config.toml
n_layer = 13
d_model = 512
n_head = 8
n_kv_head = 2
head_dim = 64
d_mlp = 2048
vocab_size = 13329
activation = "gelu"
norm = "layernorm"
norm_place = "pre"
norm_eps = 1e-05
positions = "alibi"
qk_norm = false
attn_scale = 0.125
bias = "all"
tie_embeddings = true
parallel_block = false
init = "normal"
init_std_qkv = 0.016
init_std_o = 0.016
init_std_up = 0.016
init_std_down = 0.008
optimizer = "adamw"
lr = 0.000729
lr_mult_o = 1.49
beta1 = 0.9
beta2 = 0.95
lr_head = 0.00456
warmup_steps = 469
schedule = "wsd"
decay_fraction = 0.789
decay_shape = "pow"
final_lr_fraction = 0.05
batch_tokens = [32768, 65536]
seq_len = 2048
doc_mask = true
train_tokens = 651800000
steps = 13805
dataset = "wikipedia_en"
Each number is 128 + 24 x the weight over its row's rms, rounded and kept within 0 to 255. Layers, rows and columns count from 0. Numbers have three digits each. The size before them is the row's rms in percent of the matrix's.

# down: layer 7 MLP down (transposed), 2048x512, rms 0.0377, rows 1325-1424, columns 256-319
# up: layer 7 MLP up, 2048x512, rms 0.0369, rows 1326-1425, columns 256-319
down1325 097:105141181104106101178130123106113141114134135095117132138116127117111131157153133160144154135127141156148127091146132141089144141111146181141090141126135125135154113130104114149119177128136168
up1326 099:108139120118099126167176073143104119116087097133103125143136154094165103135082138162148117133140116127155160111133102098128133094084122115148137119135107114171149125198122154100140126181097110
down1326 096:123142159104127097149096114145113162138109155134078136190068144124124081159117144111117109142125085112153078128177124106067152165155137166128144173144170126136168152144166126126112152130134133
up1327 111:128090081090105113091155137099103138159067095132113109088138128104145115166159104127126133112131164161098122088149111141130097140150137107144137153139121120114149200123144130151137159104122153
down1327 122:150110118125117109114159102121126122150143116148156112145160084097132080106157077116113150126137140098121128130138105130121135104157095129142196157131155120130161144108154097094103180158133125
up1328 103:117129132175112134162120144153071112135122130104104154144121147144155119088148165148137110127081120113106148145154155126132129106131157060117132131108129093145118166067160109117142121126097087
down1328 098:126099131130124182173103137128106157106140108126131149100112086141174085149184144149161109110107108100115166151113118123146061128128140144119085136124155106144102114095099103149129133145146150
up1329 113:139100112126075119135119181128106168074082152128130167139116151147124131160124139142151114125158147109148146120127121147153078155153170115121124127130148060125105188126086139167124148135123122
down1329 125:116113135156098104134136102144108137141140150118159083112148146094122164095119155145116147118107138125133116117134131122135095149127150125150115127158131152111147111099142142168100133151152092
up1330 099:105126131141164145161107115110133156109118141212133141170147070131123139119134110140134124124148140118176124166088141145170129125114121120133106139108098123148066140154141088105132150111144150
down1330 100:174137109161108114118161132079153101110148138110111104093125172130207127120118157148145106141163133127109127144158141126162113130145176098146117085172118145112140164123135117137130098067136124
up1331 107:103126123137100133144161110188121110149175161114155168133088147115131094107139136117113156165097101141106160118120129133136188127078164139159114150118118150099092118130126140140111121117128134
down1331 114:117162124129113135135169117124169125106178131120157140103134142145104066111139168130121173130130121132113120152127139121095155099088110133130108103117131138125142138114144116163135131131131128
up1332 106:150108090164119139139090170116099073104155132110172126119107163117123106161110158101121126085043152118145155127144176111134079123091144084123127119163136129149131130176076151147148125145118115
down1332 098:106118132114108115118154100120124118135112175101133133141169145160120116105132131134135133130137124137143102112161112143142151070138083152107095098136151118136131158125116127120131137148142167
up1333 094:123164145131093147140166131151183142146119134144101143149110112104149118133174164105144144111122089139136176123106125122122135135155119128144133127102138154156093123126112124136170168077144126
down1333 095:173098116132150132098152155094118140141137108124137101114128115125121115124138135107118159109125126136124116113106099148103133138106151144114179126131128107151100136114091137097073116160145106
up1334 106:081094132129088139069140112132165136138138107143169105129081123111138093081186121124172161135143073150105110080098156141174093132116123122108103131137158137164114131100167117136133119153120134
down1334 102:082141148155131126136154156087133132116132128115134155121167148103135139152131172170142112080076068152153121120123093136155183130131107121141102115173145171141143109119129133129096085149105117
up1335 097:137134103126134164165096133141113147153128122164168144160123108085159088132205113129168107126086130108137108134138080147155104125174159096106109139106128144146064124124154120117198131128134100
down1335 099:106130152137088122132143149120137140121099163176116122159123137088175142128092136117108123137155123095109139107139085138111096113131138157155153157145105112118158136132125139120167083111076134
up1336 094:110109061101083087089108118120153125082167151136142135160137132148111142160103135156124119105107104123129111128138123166123086148131155088139057165160103127082096155146132150093141142173091150
down1336 091:123172087113176107154119120143145138127110134143139130103168130131113121119103135164095090102131131103101145150160128133065137154166090135100128108116113125164073130152116135101135134151129152
up1337 101:152186127120118150139142079138115124126107116143113134182157173148157130141071173090135128119148156145118115100158147119124150181148143092119145145135127097132110152135069148125125130109151137
down1337 097:138170118076174120163153130098094122134089079131154110140088143122126146142128131121130112079152126141139148133145131122092141128138111131132109164141129161147164095121133156125106128137125146
up1338 104:148097116156160138129138132118096162161136132154110140076135121123094123131144105097159151119088130110118113123164098157117152100086142116187146145135151121119079145131120148145114140113110150
down1338 099:131126136140146107145099145098126145157097114145133132132113142094118120140127131156167122150136120130120117129118070135114092110113103118160106119123123087141121125110093088088089125148121158
up1339 119:118159096121139129090118149120112138104130113134095116123087090147124159105119124126157104125094120121122125107090142143082143143156112106082094135136171098100166104117144136127139121107099132
down1339 123:123133122101112105123145147116135162089116095145150141117119173117120107126163056136096133109126102132150115140135142103068130102149116141135141157143114129112094141161111115104117166142166136
up1340 101:174128090116072122154119132100138125089131155127141118111117133144108106151132141091084138120133134093134125133164101146138123209073102126154127148123102137148071122109101139130144113141123197
down1340 096:143157127104089159156121118099093134134120151111118159137178136156137142181171157077120092168122129150126123140127132084113181124101104150116139144173115085114129079106144142117106100116113143
up1341 091:107080138121108135138147146177145107100153082072157120139108171116134133140084119142130125143108120123149118128143151162107138101083129106128115110142088156145134140102112093161134140088133183
down1341 086:146132098139148116100069148143071125119098099138166132077111137149129131131177124127150096134121092133116134128145141115109149135156149132138132100096115170150107153157091116159130108141116127
up1342 104:120149108139156142171124111171154099132144101163125121122125119137108113093147153096072115121122062129167137136087115147159103140120082127109099159115137128179124153110105094127169138096116100
down1342 105:175128133131112114127101118136125170099126149117082181076141108103087162129120165142110119149141103120136075070146102141110175138104140105105096126153121143117147162119153087119113125128133139
up1343 103:148108110122102101109136124122088131139145102134132143100169149178137111143138128123087110152137138156134138121159091143138165192074141146120106161136134096131136126152158158105113153160129128
down1343 102:121119123147125121147145108124089161142147182145102130163121117147091093181144129137108110129135144141095100124099073128129116124126147188144097150150131161132106117130100143151120113116115114
up1344 095:110115135124115109104094147116099112112116102127133168103150125106145125068100089130119135165149131121157118111098120121179091138153131169146135101122146161151118143163091164132178125100133118
down1344 087:118139161166121132111093139089130158089106143112151160107138204108109143168106138144101153151156111187080126098080139111154106086111103111132076128091151146171139068108146075101175142111121135
up1345 096:098109140121131115125123144109158120137095126159130118105162126077157160118152111155115089138122155150085101157109148123141115094085130126110129146141115111117135120107154122171118163108124121
down1345 091:103116132158120164104118130138129121103130101106122129106129131114132112119140088111135126101114097138147125114152131127138110156117108090125140061179126094110120100114114106103150151074132137
up1346 106:159170103106106125155125116121113135075131163138208149076100126114085095138108165115114137108144165092086145121112107150101114229129131126136124149121139101133128105147146167110097108129131146
down1346 108:148134133131092131127158127123135124132134176115180134162138137145196128178107109103103120146165149134138154144140127091117104161154128114101158135137156107119151135128117134096118146106141133
up1347 107:105143100081099118089138115108095102124127093153109105112101143129133142119173143089107124124100092080102187137130094122125094124147097103131110091134175149109097162157152158148126139061149113
down1347 112:144080175141118114081136173116111108134125146117109100139115128129119141189094145124149122143113152140096141111123138069139134076142117146127177117122128125128115097162162125128110168112116145
up1348 102:111103151109129109158144073120204135126082131125109127124181114146172136125138140098126119109113140100120114065122095116156122116111151094108117138141089118116095132117152126190110094153137152
down1348 095:197130173139123126186106093112167134100115139128108120116146139161134140136107130103132143116090111146103138119140143193150111106164154123135109109146117122102105116108153104152140144118154140
up1349 097:130144099128122089152180160120112123116140111132138114112137126114135106112131139076149128088141094120107115100140151157149098117110149127124115132124121119164124168103141139150125117118132100
down1349 093:091150127139124158156084067131164136135148159086126149110112119127098118148165152084123120116112137136138137109170106131174140144144091192109105110109098120107132151151114125105166136149084122
up1350 102:154078117119114123162136161089135098113133144117157146126120225117105141170174111107139119112137149128160098148098104162137129117128151147150093144142153156165126151127137142078094110130151169
down1350 099:131119097114152151118095147154172128065120119143132182113124136123166110114130129150128136136116113167150118106095132107179117161107108128133147081125089158117157109123108083096118120122147108
up1351 104:103116134134134107187136133144077151119149098199129126122110101119109125109110143111125139086073121151132158124099139101142095094137144121133115131150115122107153123133130124140157174172182101
down1351 103:163130116121104148143139195167078117116120127086130079140129117152126120126135090105130151130143120141137107123088109152147129130117121086123129113126102124138101131112098131131096139134126165
up1352 101:103134145088147203125135087109145138105169113167136134108121181160175111133159100133151173102137128113124160106123150159112150107094133155135128143121158104108102094107137128135138130122141117
down1352 098:101103114131138138135165148129115117129194093163138149122118151144124133150077183118134128159121112140114125102187145087146088151149129142156090101080137150094081161153121093160151145093127092
up1353 106:140176158119069142150086108134106118116080160094077143127100155140124094134153121100102138167108117115128115115142152120132124126090207148127104131148144153126114130120176133106150122103139115
down1353 106:113096100127134111110139125140086088123156169108108160129129175115089160110110140156108140149128147153091108139113109133122117124163146155115135127107135135124083148133159110108152145084068093
up1354 101:113177129120146172087167134152093131111142125135180124134126076115104147089159150177124111149112156125123135137105163129162098127079126147140109092144116084135152147115108146132162123149141147
down1354 101:112156126119189101122116159108143129125122165119158139139151067103092130171146096100144066110124148099152103153106110160114104114122116118137119179102145140153082176130086147142135126119154113
up1355 101:124133135126134112116103167100122084167143136132185112104101124115105114107197100141106140149122104147118129150104099121131155144117090140156077113152165117130095133169124134147158116144115098
down1355 096:074124155144104133100141119181089108144118131163123092117138140121095137158162109142173151138127118151089103108101119121131102128138114128108152153144126148121135141162110134167143162137099085
up1356 103:138124082139138104100143178146128082116178117141135161128149122155163081089155087128076103128128121106103141122131097154104143102092117138172113149144146112129129108139127120124171131133162134
down1356 103:143122130151102127162103119116151155134079122136154100162167124115081150116158149092126121100090150135160097139126158132111102122126136136134129144119116135129139143155108141111097053127186097
up1357 100:134101121123127133188075137153097130117091125120143125071139182141140161155140127123095144184127138164128096115125173097081114121114163105146158131172120156146099142165089142148136122119137141
down1357 100:120154131153149127159154157136134158143137102119093093155141149148113128089138140114133120116172089135112113138171108094121151113107081149127118117108128152160147113140136114148105131142106120
up1358 104:157108143122100213130099141153112127097152150109129149139148180110119097097104121116108076105125132167148133142161130157142151179148120143148117135134143146174117139142123125162133111121179110
down1358 097:142113092092162154158123111071109121110134136100114075159084125128135085121126121159108115120115141132141144139111134126150124109116101108123124128108102159104176108143125117140137108075147142
up1359 101:109122112116110185138182062146110130138114146121077142162179150105133125134099141124117138115151106132112154136149128093159126109056127144182120123125165128178142097161085177106121075164145138
down1359 104:124126126117188155125170098113123144121095094146120123156166119111123134134159145104143154138118122116119100131145151135082155181093127112110109102114093169105168115162164141131152117113116134
up1360 107:136142140117149137143137120124127066142095137126122113144200152142121092145101168123115114123159142146136173148108123160124116143089121129137140129154115113092127147166084108156125114141170160
down1360 112:100136138087150107146131120082163149095113120094118146128113111131134147154153119133123143107120101122139133106144166107148106090137161116155145161119104129110091128123109138118158138101147163
up1361 092:121134125138149159140138150108128174152093130150119143137151127102114129141124145105132087141117125122132117115153070140118167156119189135156160133110112096102107109140086126198123157126166115
down1361 089:120097137077115115109134144149122086129120109170153092141141157125126141102130113145169152149118112125127196094126111144124117130147105112107138128163106135177109121133127163078119129104151148
up1362 099:116145080111103167118125107110166134135147134117101115119134150140118132052141101114119120182105111106128129118155121138153139108170122101142130100122122146125050119135135147156119109105099128
down1362 094:155157148133100120144137146077135114108139123129124111099145145117114173131175146153109136147148147090159158121093144122124180123137128149162111120115147153149086117126113105076155106135149143
up1363 083:104103161089127176098131125137134106109097101139172125133154140114163137141128124134072136100145113096097109167115126114114097123132118144113102075148131144178116115116105155105110111167192106
down1363 082:132118140143126104135142138123153137122113133157096130129117130154120139136158153137174125132121171161167134114121114106150144145133126126161129152121063138138132126136141111130107136107053087
up1364 109:122187097118100128119140108140132137093166155138126138116131125137082173116127161181097128136125144094103118139164136130156091163130094131128096120127120098115143116125111152096107089136124158
down1364 107:150102104088153131130121154108121129164137119097106155134123132119151139174127155175122113127102156125139128115134130119122106101142181145116112100100171173149147181121108124079088152129117185
up1365 100:146128120100078128158128124098140146147139151133112150123098139153153134136139134099124135170118106067140102105132154116146083185155154102144122098125167118153069142146109187126144125149114101
down1365 095:160102096147182115144123098158129129094136138103121124132126097101167148093112145176095156112169118182073119139105151119099138108097152130118140115149136131070117117199140087097094146128103143
up1366 100:162137110169101151105168103097150126119160106126101135138127101143151090144102133145140136167109133118105115108095159127082129125084127117166087134108108105085131123110137183123133105115154120
down1366 102:085140086153125096095128116122116158162083125114111117137130115098153133122126151146120146143127134114081134120108085133128132139106130174121121135137154139132121138123140137100070108095154126
up1367 097:112116142136119114110137134135137132103158122135126093096110149164173150132172136055097114149102144095141151089113186211122128155099152117125146158172133104100129135102151105135171133125131108
down1367 095:144133149116085133126110135106154131126132124130113117170137089153160111148125136108118093097093137137125163132146123064153095169135116163108149121090162110102159139141106108168143119122144093
up1368 097:132154117130152134118138111098126091116123115097163133106105141133101133114127164104119101128075110102119168137104111193105128102095124103138091093129131150134149114088109128122121157145162151
down1368 098:087115105162156119148119143131114124151144147147066115185143110139158116112111137100130111140166160174122119085127109103101127097172162151121142137127164112141084167182094166117091161122128141
up1369 098:104124091111116178135135120148166118106126162154105098138189132142127122094148176143131108128156121158135079160099135145135103151132158124140077145193125114135148142083114133147121105165116110
down1369 104:141174124117138145115135151123165116119112113150141103148140127136152100143102120126101122125142137149151155114173112139145137112176137094150148129144127184098134141140099100120155105118090114
up1370 107:101147149120115152101117137154142130129097152132136125129133107143120119162175152127142147118151114131144106087148123121162157107152163092141129116128112110160067123139121125126190112162098128
down1370 112:154132151162136139127105132123129124116112126126134139149121131147118141171165115105133151140132140142176136164119166159138166081169120096091086126146143131108144141046071099137070134151137118
up1371 096:135127101127089130131135123112126128124127193129158114101137124141157122143102109148109146099107149132172135131176158156122127115097105120126107112147132144144101117099116113151106117159114157
down1371 096:145177144151143160108133124118165147120146136126111131142130192112106154165165128092113119141174100132114090177126119103112157161117114173127166126144132096106137129141116151114084133133162098
up1372 090:138140162171154148192145151098134105116161133177085119163128135127075081091096123164158135109108095092094121133108126121101127137105124135161092124124156145114091133137109116120149158124124108
down1372 094:159066128101117151139061125109144161142099126124138161130118090113149108106128138185113121127155112138154183153142125166103139112154113088117114159187143098206145127106121136168120074117130152
up1373 097:143117117100119131121115126140166102122096113111099128112087142120110108106152097131111108149159131102124100116088162175110109159160131122104125158115142132140120091072163163150144107114128146
down1373 094:140107161120127113138114114156174130116152091067118114155150163146122100099154103121151160079139090144146121130100095161123153140118132105143124128135136151161152125128093129135145110155134170
up1374 107:108128111090107180115119078142148162120145159117081144121099093103088131113122194144123147177089142111143116126169072136148149139174130158121107115146134100077108178130113118156135119153129110
down1374 113:113137149122085098144110082140140133106166068122104150143118143130088148092108152164166135144155079149139140111108161131143168120143159121103085092167104134123122137125126126138135136119134104
up1375 098:132136137096092119117134116137151156149120143112085151084101122140174074113137129132115113165101134102162140094120130164091160098140148136129116089119145099147177100127154147119121131116131130
down1375 099:156143123154105136121131131118167116092168146117141128094157184118104090131102148131163154088142101097159110127142092114141167183119107139116112114095147103137096127102105124096180155109094151
up1376 105:158142136125117111112090095092111115103101157099099104161143143106115111170095178139117134132121150115119135107127085148145153165099135136136102110130095127149143137144100134124128105170106132
down1376 106:133115124121125126140125096121123150200067120130122098091103117083189114183141130091142137097120153101106104114125162182121168101100153146131139173128140150175160123109130114133147115117106129
up1377 104:106079079108118144123124104126152120124102084116125165159142147116120115119158125140060122124148103111138120115112157131130165142111082119169122108145108129122164128141138111152125131122107152
down1377 106:127114065123123119178131129113141144109116136159133103132146156140113129132139104152124132172156074073112147120123111129191120124123116127138136103128065159120163077135135117094097137136149144
up1378 096:115167123110122172125131108132161134118168150144125128141150119104130116158080104179159111190135150132154129109172152150111138140099143123158094130156102164126126153101106125132130150106134151
down1378 089:111151096109119109146096103144118096108135100110102157133159135124141118128157084134153069148133088176176131102132081136127122095119161129147168126144115109156143131129115106149136120101113126
up1379 107:106112107103102137116146094112113133083152120092081158118154167151116112104177121121062152095136109125122112109112162163131111126099136132176121079109171141157164129123136118120110109133143145
down1379 129:115140120128133099135133151125145132125120144133103111137120145129071094123088126125123114095152129149139096164115119156111105116099154140122083135113161138120116101123185138131091113122127128
up1380 091:133110138087090143073135143077152087130122097118120106126113157127149108109100144148072127111121144150097122126115163117109085123105143110125133157125132127113146128116098155166116086115133128
down1380 090:118097149127097108156085125131105120106144121145106095128120142138119134158133121119163112134185123094142117134118123146120170125149086104123136128103115141133164110105131181150130130201120085
up1381 099:132141120140099124124179144146105139148153124148103112167109128141141056115131142104161150131147151089125126062106136175094069101119120136113152138098167123122060115100153141140163084127114085
down1381 098:083139136112163125134114093092105150107175113172114142108098117083129133169069168123115129141118134113121120135085108109149145113113117146142099122089139082176151158149129149116084151113092128
up1382 102:129142123091131094095116148134086134116132143145146148115136130155125131117098080114129113103112117156150142131128126139145125140139153159118087155108188113144104165149123164102102108122077085
down1382 101:170151138097134109135151131132150126126078110106079114067135100152138160128095135139108141111144126121137128179110159134136118124127085150097105128133121128137134159117135093126131122129166144
up1383 102:134109129097164120156112106139095099114128085113153164105149150119123089094104076101094094164173137169132136131144140145131092196123120139114144114130152148096110147144116124107168125126142145
down1383 100:100087113124144144148154133119135159099113117120123156120166110111150155071126120135113140144126166131128131076139115167145120143136112103132100129076113146168112080149109090137092151148141137
up1384 103:113156128130140145134173130169116154140128119203098109094142145120159143169155156111108094135114124110163143146149119159120118169128175101091137120119123126162127097137146154123143146104102147
down1384 105:161111128152114108123136156151170124125148149102167149113128109167063107107122137195169168126089105150105091102148160126144110135117120117102090078161131146102127169079102126114113100162117141
up1385 086:116151149097131144142129110160188178123130120151105151100110108144183144110119161153190107146092137118087126110198126136138139129163147089104127150120105181124104170116093106163120165107134121
down1385 082:156154113106145118145164120131066124070156103110164119127158145089129102148107139121113112099157161154136174115101128127129150134106082141075104132147140146160167115122117126106159132164174160
up1386 107:110189106112123210162120119134113157105135123173118107126135193146106130110161189144071135135113132147133141129094154144127149100122121154158105108116181149145132109108080119131106128132143157
down1386 108:124154131162150124111077119099115140107136135077123071166169118143149103145084162155153128141134112134113138121122084167122108123131156117148155110127182117109133105163146123092125136134134133
up1387 110:133120152122072155125130115125089133087156110125086125091124155147101143124181151126082107173163138138155113139111130163126096131115128180110127114112097089148137167095122130148142091106119127
down1387 122:119180153108134135133116110114116155113139100157108107139152112124149133158165124116104105129144129122107154146128153155109077134109144149085099141133143132099144152123158132122146120091147111
up1388 099:137139079137107152071067128123135068097115083105144115094131105134152106109127117142120153096122132124119137110125098115093120136092103093133151088123159130114105102136094182131150116134132122
down1388 098:115109126167162132140098138119145105121145138176125143138136141145131132110142117093161099139129120118146124132101123133103158110099107114137105143158145154115111096091113159169108135153168134
up1389 105:096118130146125116140159138125090105140104126163124172138181127117127164063114110097138128118122163084109126076092125138139137149146120117153098145150108091091116113120078111145145140143131122
down1389 108:108133133153140141181119175140102135129167132150126119098101148118090134091172096132123112135151120130115120087098127147122104140117074132138094136116114098153142127053150126137148101103147144
up1390 105:141123139117106125103126127139090110083175100158160118111123151133155124135115140162128120160131136146140170146122144135153117106120112103113118121123124127140134215167132143119105106120125126
down1390 100:113106129166107175108135117132103153141121108140112138116153124075138174184097151172125153148127118120122095142161115125134108118142111116147147131148124102150089076140111125117120122132139104
up1391 104:172119126149132129099095072117159100095161099108077141142116159120128123128151132168147125117127162142123121143112149154073143130143118134116087148148149157109127127164097130151138087132118202
down1391 098:196150130137141142101151095132127111124148088114158110159141136120131143171120163146114119141113173130132155123114160120142151130105077145103124143102139167137123077135130119142111153136124092
up1392 112:152117094137148146132115160098163119120141096117107109129159147146110112118149155151142136127153145133119119143124135133143138160082120113137160096177124148119142149142113118135102097150116137
down1392 125:138122136115097172112121093101126141110133158133136162144099156121087106151160158125083098132154084082126179164120145169132129118150151090123088123172153137148149074103138100136139120137175136
up1393 102:086120108083072144131134115091103134117099180160165124157118159168138116116134137118059109166126139109112108114161133139130087100177116138148120114125139130075116132139093144151138087144147191
down1393 102:094121143127137160133153147112115159101109101144133150124111107101082126156107174134150155153117142124120100139115086083132110138120142131141121107136079114133132111139126154126129109132128139
up1394 104:088111115127135126088133131129139144135088101132122130114149127158183147154171112058066121113134103107157107074105115135136072146103164094127143125157150144136096115127110151136100108142111133
down1394 098:122093099134095126088112109121111123132154105138122141124092092123175105099151088113173159094089110127137148097166130104106126138138133125126154137128119132131127145112092131156125120155136151
up1395 100:129079145128154137123147127128152125113153160146143141115172152090106082152131133117122147115159082081113133143117102112138126115113110159145140113137096096126110127101104120138134123121176156
down1395 098:136101103102089131130106112173117129160110108112083146105131122134116119195153094121160087111092115109117060132123082117124164150165131131141180093142152127132112083109151125142081114108105092
up1396 091:105102131147127141141139083140134138123096114130099126134146119181148095154101127143156108138145114075139128127184089159139171134156135140142136071126144134159080165094160130123149144151127164
down1396 089:148151114107158099137122146094138085137169144125126140147139129136132110077165122123112153136107129092130113110127162109094115114119138129090105148141137096138199162180125109127138167120094133
up1397 107:152124117117128170089133090146156114131119125119116171106126115165147114116149147128144138087159083104099139142122111155101113120143119103126090138113155082142087136126114115118170145091180151
down1397 107:127125138106134104145153134113166105118193155104120147156126113123141126123114158133126096166144142121099129123164082133091116135178129120152132154134172141113089144145127118129159108140163126
up1398 103:102137111072105081105106163139137128140129166094149107111088163142116114127119109140061151208120092110108103123103174154147133127115142115126057109130153151095137108165143162093149169105121103
down1398 103:119101117149140102145121108137140111133121130133135111141116084097123146122121154130110077143130161131131125086127077149183153095102153100163181149120129125126114077151115139131140113134106084
up1399 105:124077147112118146138114146113154100181120134099128159104136103076125129107129162133111129111149141102103143098148126120109131134115143067108106123164115120144113120131133112158131117137135111
down1399 107:101114105163108156136152122119095130092166120132112186084119149149158067127181122158141110084135111119119146127167109133147115112149105101071120116135105109103100149123150122106139139129118120
up1400 100:098120060125086142179142128161132157106137159119157147129116111142138108099123132168139112139077134090103081149097146143103160152161129085118108100149115140127126133148104106172120079112132147
down1400 098:089120121167100111130126132098089108140119114121112098118135115098158162140110084135163124129124121191116133109084104085140139158158162131123167127087148137170164133177145151143135165156077113
up1401 103:165097106075118112119123123116130146163163170151142141133136112089117102141106083126169143117133114100150121106139117162109156152101158119132136105143148129141116107144156142162153090136125141
down1401 110:154183093141107157077148111174160140103108140136178134114087107093157161143152129116123149102101123090100111123128129120119145135109106108159119147113121105138132116113155079117124147124113123
up1402 098:126155098086163138083131082107125120157061160114120158145110105155148098107154101148118124124122131141133145107113134126149141149135153134162106125107123111122136119163139097133131155110111148
down1402 102:139158132118112169131087126103145160151139096074132116115147128120114121146142139164105085105141102061110139129124107138109131142144139151117134103151130145160108123113125127171094131133109176
up1403 107:054125144127118130106090109107137139131122159138143123141076157165108111134159144131127150138117083170089120149127142142112154143143133142148109077105134114163104147116137157120145149100107124
down1403 113:150121109117114092137190095104119143101108138120138192078133140164104141127100191140105080093109160115133129172121142131096157168107153134143134148157098132175174135098128144101125120138127095
up1404 109:116138130137107160147118115120103125101110135109114147114126181126108085083115140127075164121156094160182166130133125132093120149119194137130112099103137144189111167115130107126110124129131129
down1404 112:122143098084109103136132160149106113141136178103086113154139161066104143116151116157119130134125129141195158137178097130140144128092177102167109168091122182205116133141107121115140142098152103
up1405 106:126174157095121088137099108134122084141144158089128140096172135153145156132095153089140084103119130148159117109138136137160088114138112106088120124157123125139123152104163165160167082154108112
down1405 108:138149142123106131108121153115124101167130136139114126102141106095111104155171116092134116141150134130169107170131097161093132080138090147133119134129129151105114092118122132158131140140116126
up1406 107:162118107136116144099082116112147115157143137155142162113098140080094114084133103100135162150118150129126109142095117133112111133141143129149085131141168132088105133140149119135161130113131135
down1406 108:164156143100139140124123108103064155107126108109113158140116144080155125186151140091122138129106150108137126124127166160129158124135112117122090157164165143134104149127126131164143125090135160
up1407 091:134118122109105091143137154138130085135144140154108136128141162116157143119093136131148159155128127083092119121153133114149124127078131127133079138145109150158079141134165172130176133174148117
down1407 086:102097126113147143140118118133122145096127143139079145144132105129146150151135098097127120137139134136145116115168091150178127122174124137126136116112109142133108135151116161088123095122138137
up1408 098:144135163105114197177130120120168139096138172143120125150145152134166135150122118128121100159144114153124112157150102133157133123144148151145120108159095146151138129095139115125131133089160118
down1408 101:127151123143099139121129140150097100158144123107150135150114109110195089142072092099097094136171153161122154128099136127120161120148095136115122107130123181154166112160123099133122119120101097
up1409 100:106156106153127119117137082176111106073154170161132169110140170141102113093166132104097180114115134126110162101158137117140093160127144127126114112125141132094093156112106161167117149147147129
down1409 113:119140114120161126136146091161116135090144156138152170127136123130127100152173121108142120142157119160150149110124162120124149114111168122097152112126103143112133130108150139136114149113157120
up1410 100:112142129123137135161090100161114128110095129113156159101161186144135166103130138101107142157127136134089095137179141142145169140141127145133136121115115137151136139166146106121135131141133116
down1410 099:125123141121129127102165134124150101101130148127100173097136151146101141142160144112160140090141109109106132151133078136131161142125130137138134105142099140137073069167085169133150115159105126
up1411 075:140125172124158147111097124126111131125113207151132134124082089122141163118145066140164155155126130122130126134114118132091136133164164121158113175136148129110117137144168134145175129112135130
down1411 076:161139138142091129120086102129163087119104114125147118132078139142116125111151150143145115106094139116153075114088149144129156131105067178152066147140091113116099097156093115146103141096147119
up1412 107:110131127079107097123122112145107170139086071136142097107087094110120138155182154106140101169122098074155106119089121174184070105156104121131098110130130124148131129098167136139127133110096194
down1412 103:121135081150084164122135110124122092109081128179110138148117137118166173154139095063112114131102119119100169156116132130143065155128149132148148117118116124125078092128143151134125158164119127
up1413 095:136173122108114134128165170158121085135162096088146123099103109132130141106149132098094142152134099094125114111130105158084141157148147123122144093128146102131125121133098135104159098105096116
down1413 094:151107155164130133151175148099186131122145103148148142107108124109172104166129149130157148092129105153158163156134166106102166125153112146127143115137145133087126158112115097121140110140114126
up1414 104:124157083144124136112126120121101121131110127123180150122128153165130145073164102081130113133105079105152165120139140147127131165144102118148083151161118070081101117151164141120146131109125099
down1414 105:082099135115111129155117166113109113113160113148138113114072118131142152134160101128142131141138122099148122177205104103127121149158130136113102144138104115119094109109160156121134145114146122
up1415 102:154138096089088138094106115172148093092117122115123117118137103132157130107150158138079110145130102094152124118116185134162112144106125129130087103212126139152097124132132128102156126087159121
down1415 102:157127106133094150144115125188145135115083113156173137123117112111157117110084158141120083137147143101134118100115131173124096134147113118118129081159133156168140134168089129105134102142164160
up1416 102:157145154110095132173156159121139111148120096104106146090128117092163159118108115118118127143099165133155151086159166173121109135110133116133126120147112151117117138128116129129136142107120156
down1416 100:140165173167082091141150142103061141097090139131131124136147139123101135157180149125142132178149123136098156105126103123131136150114120186136101125094153134123087130128156105140108123148161125
up1417 091:137144096160129179114124123153118111130124139119132146130166155098112116141085105102119118126121107108132142148145080132173146194125149105098109107106113135124165123153071136150115071145145112
down1417 088:141159150117134114049105124099133126142146155096116110119147076158139142104118139151162130154109173165129175104149135124139144089120151125130108140132150116087136118139159138124133110121180148
up1418 104:107132124165131184138120149155081104144129122141144125123130193157079109144119149091133130079144145110132120076099129104134115132160122138109160123115163158169072145136106118142142118146114087
down1418 105:114062204158147153152121169153121114132161111134126090096128148120150117104080180133144142144116136121135129133096090115088151121116156102129151139103118117110079106124115132109139091105157117
up1419 103:122071095127094114064150147129093119135131083107187189102105144139164111083113104130149129124128100138103108087106105112111098174135132141164114141145137106162130123152125136107164109114150143
down1419 100:136074090091131128115138158136164133132135123124091148141138146139205156160070076121107134139098103113134123133111097138123150101095098091143109137100127149121147139109116166149168142138112140
up1420 082:139098167166103119141155137085146151120125162107156124143131146138133102126141130140167128124091134105097089102154097119110114119152160116102105154154150132111149153157159158134182144151105135
down1420 078:130156083116120188120106144129109104095124114132098131116105143098131112095114132112110121145163078140151156138146130107128111148151123137119118082145085124121107106141104110128129134099140117
up1421 106:112117093138130122113153119157092106107105131126160139131169136158113152139135146149157102147107142093132156133104142133148123176099187096117101150133124122134125148120131140134116122150112113
down1421 108:117116110104154085162113113154136098114139082135129137168108113121113130147149163129179132124123184172096146124117116121125134118101107149103099116119130159181167086165117147069100134139110118
up1422 103:132100113163117121100145111143125104100180102123151123132167207118077095093159124109090163095141123104131127113128153165145128122079108140159098113142155100120141122090109131152154114147114171
down1422 107:124121086090125125107164126152152153099177140139099116125117090087196115122104149144096135059124163109130156089113117105128116135145136110129129163115134112153160101121123144113134150123116088
up1423 094:111156113151109136165171151151129160126128134133129131101167129086166133126100167101169140176129136101108167139173081117132132160124128108113127111166124134122130153165132123160117125126131119
down1423 088:110136139099097114122151134125117094107120147139110102174149155125097137126139124136170132140157130184121148101152149131110112084130136144104162145151118154132147110152089161117091133181136144
up1424 104:127118071130112127085127164154133117121117127139154161099201092141138092100120137127137124093094163158086105110138102100119154179102084125143141104124182079095139127149124126117162180143080097
down1424 103:096111126137115110119139160077109110139145151137134080095119102175163094164150118131136142149165128106169121112146094116095121137128143106135121135107091156112161135088072117145156161157093118
up1425 096:092125128152144128137103126138162114158095133186136128169147151140094133112194103105133109090137118115153147107136128160120155071136112125123128141168129162104107133126149157143138134152120153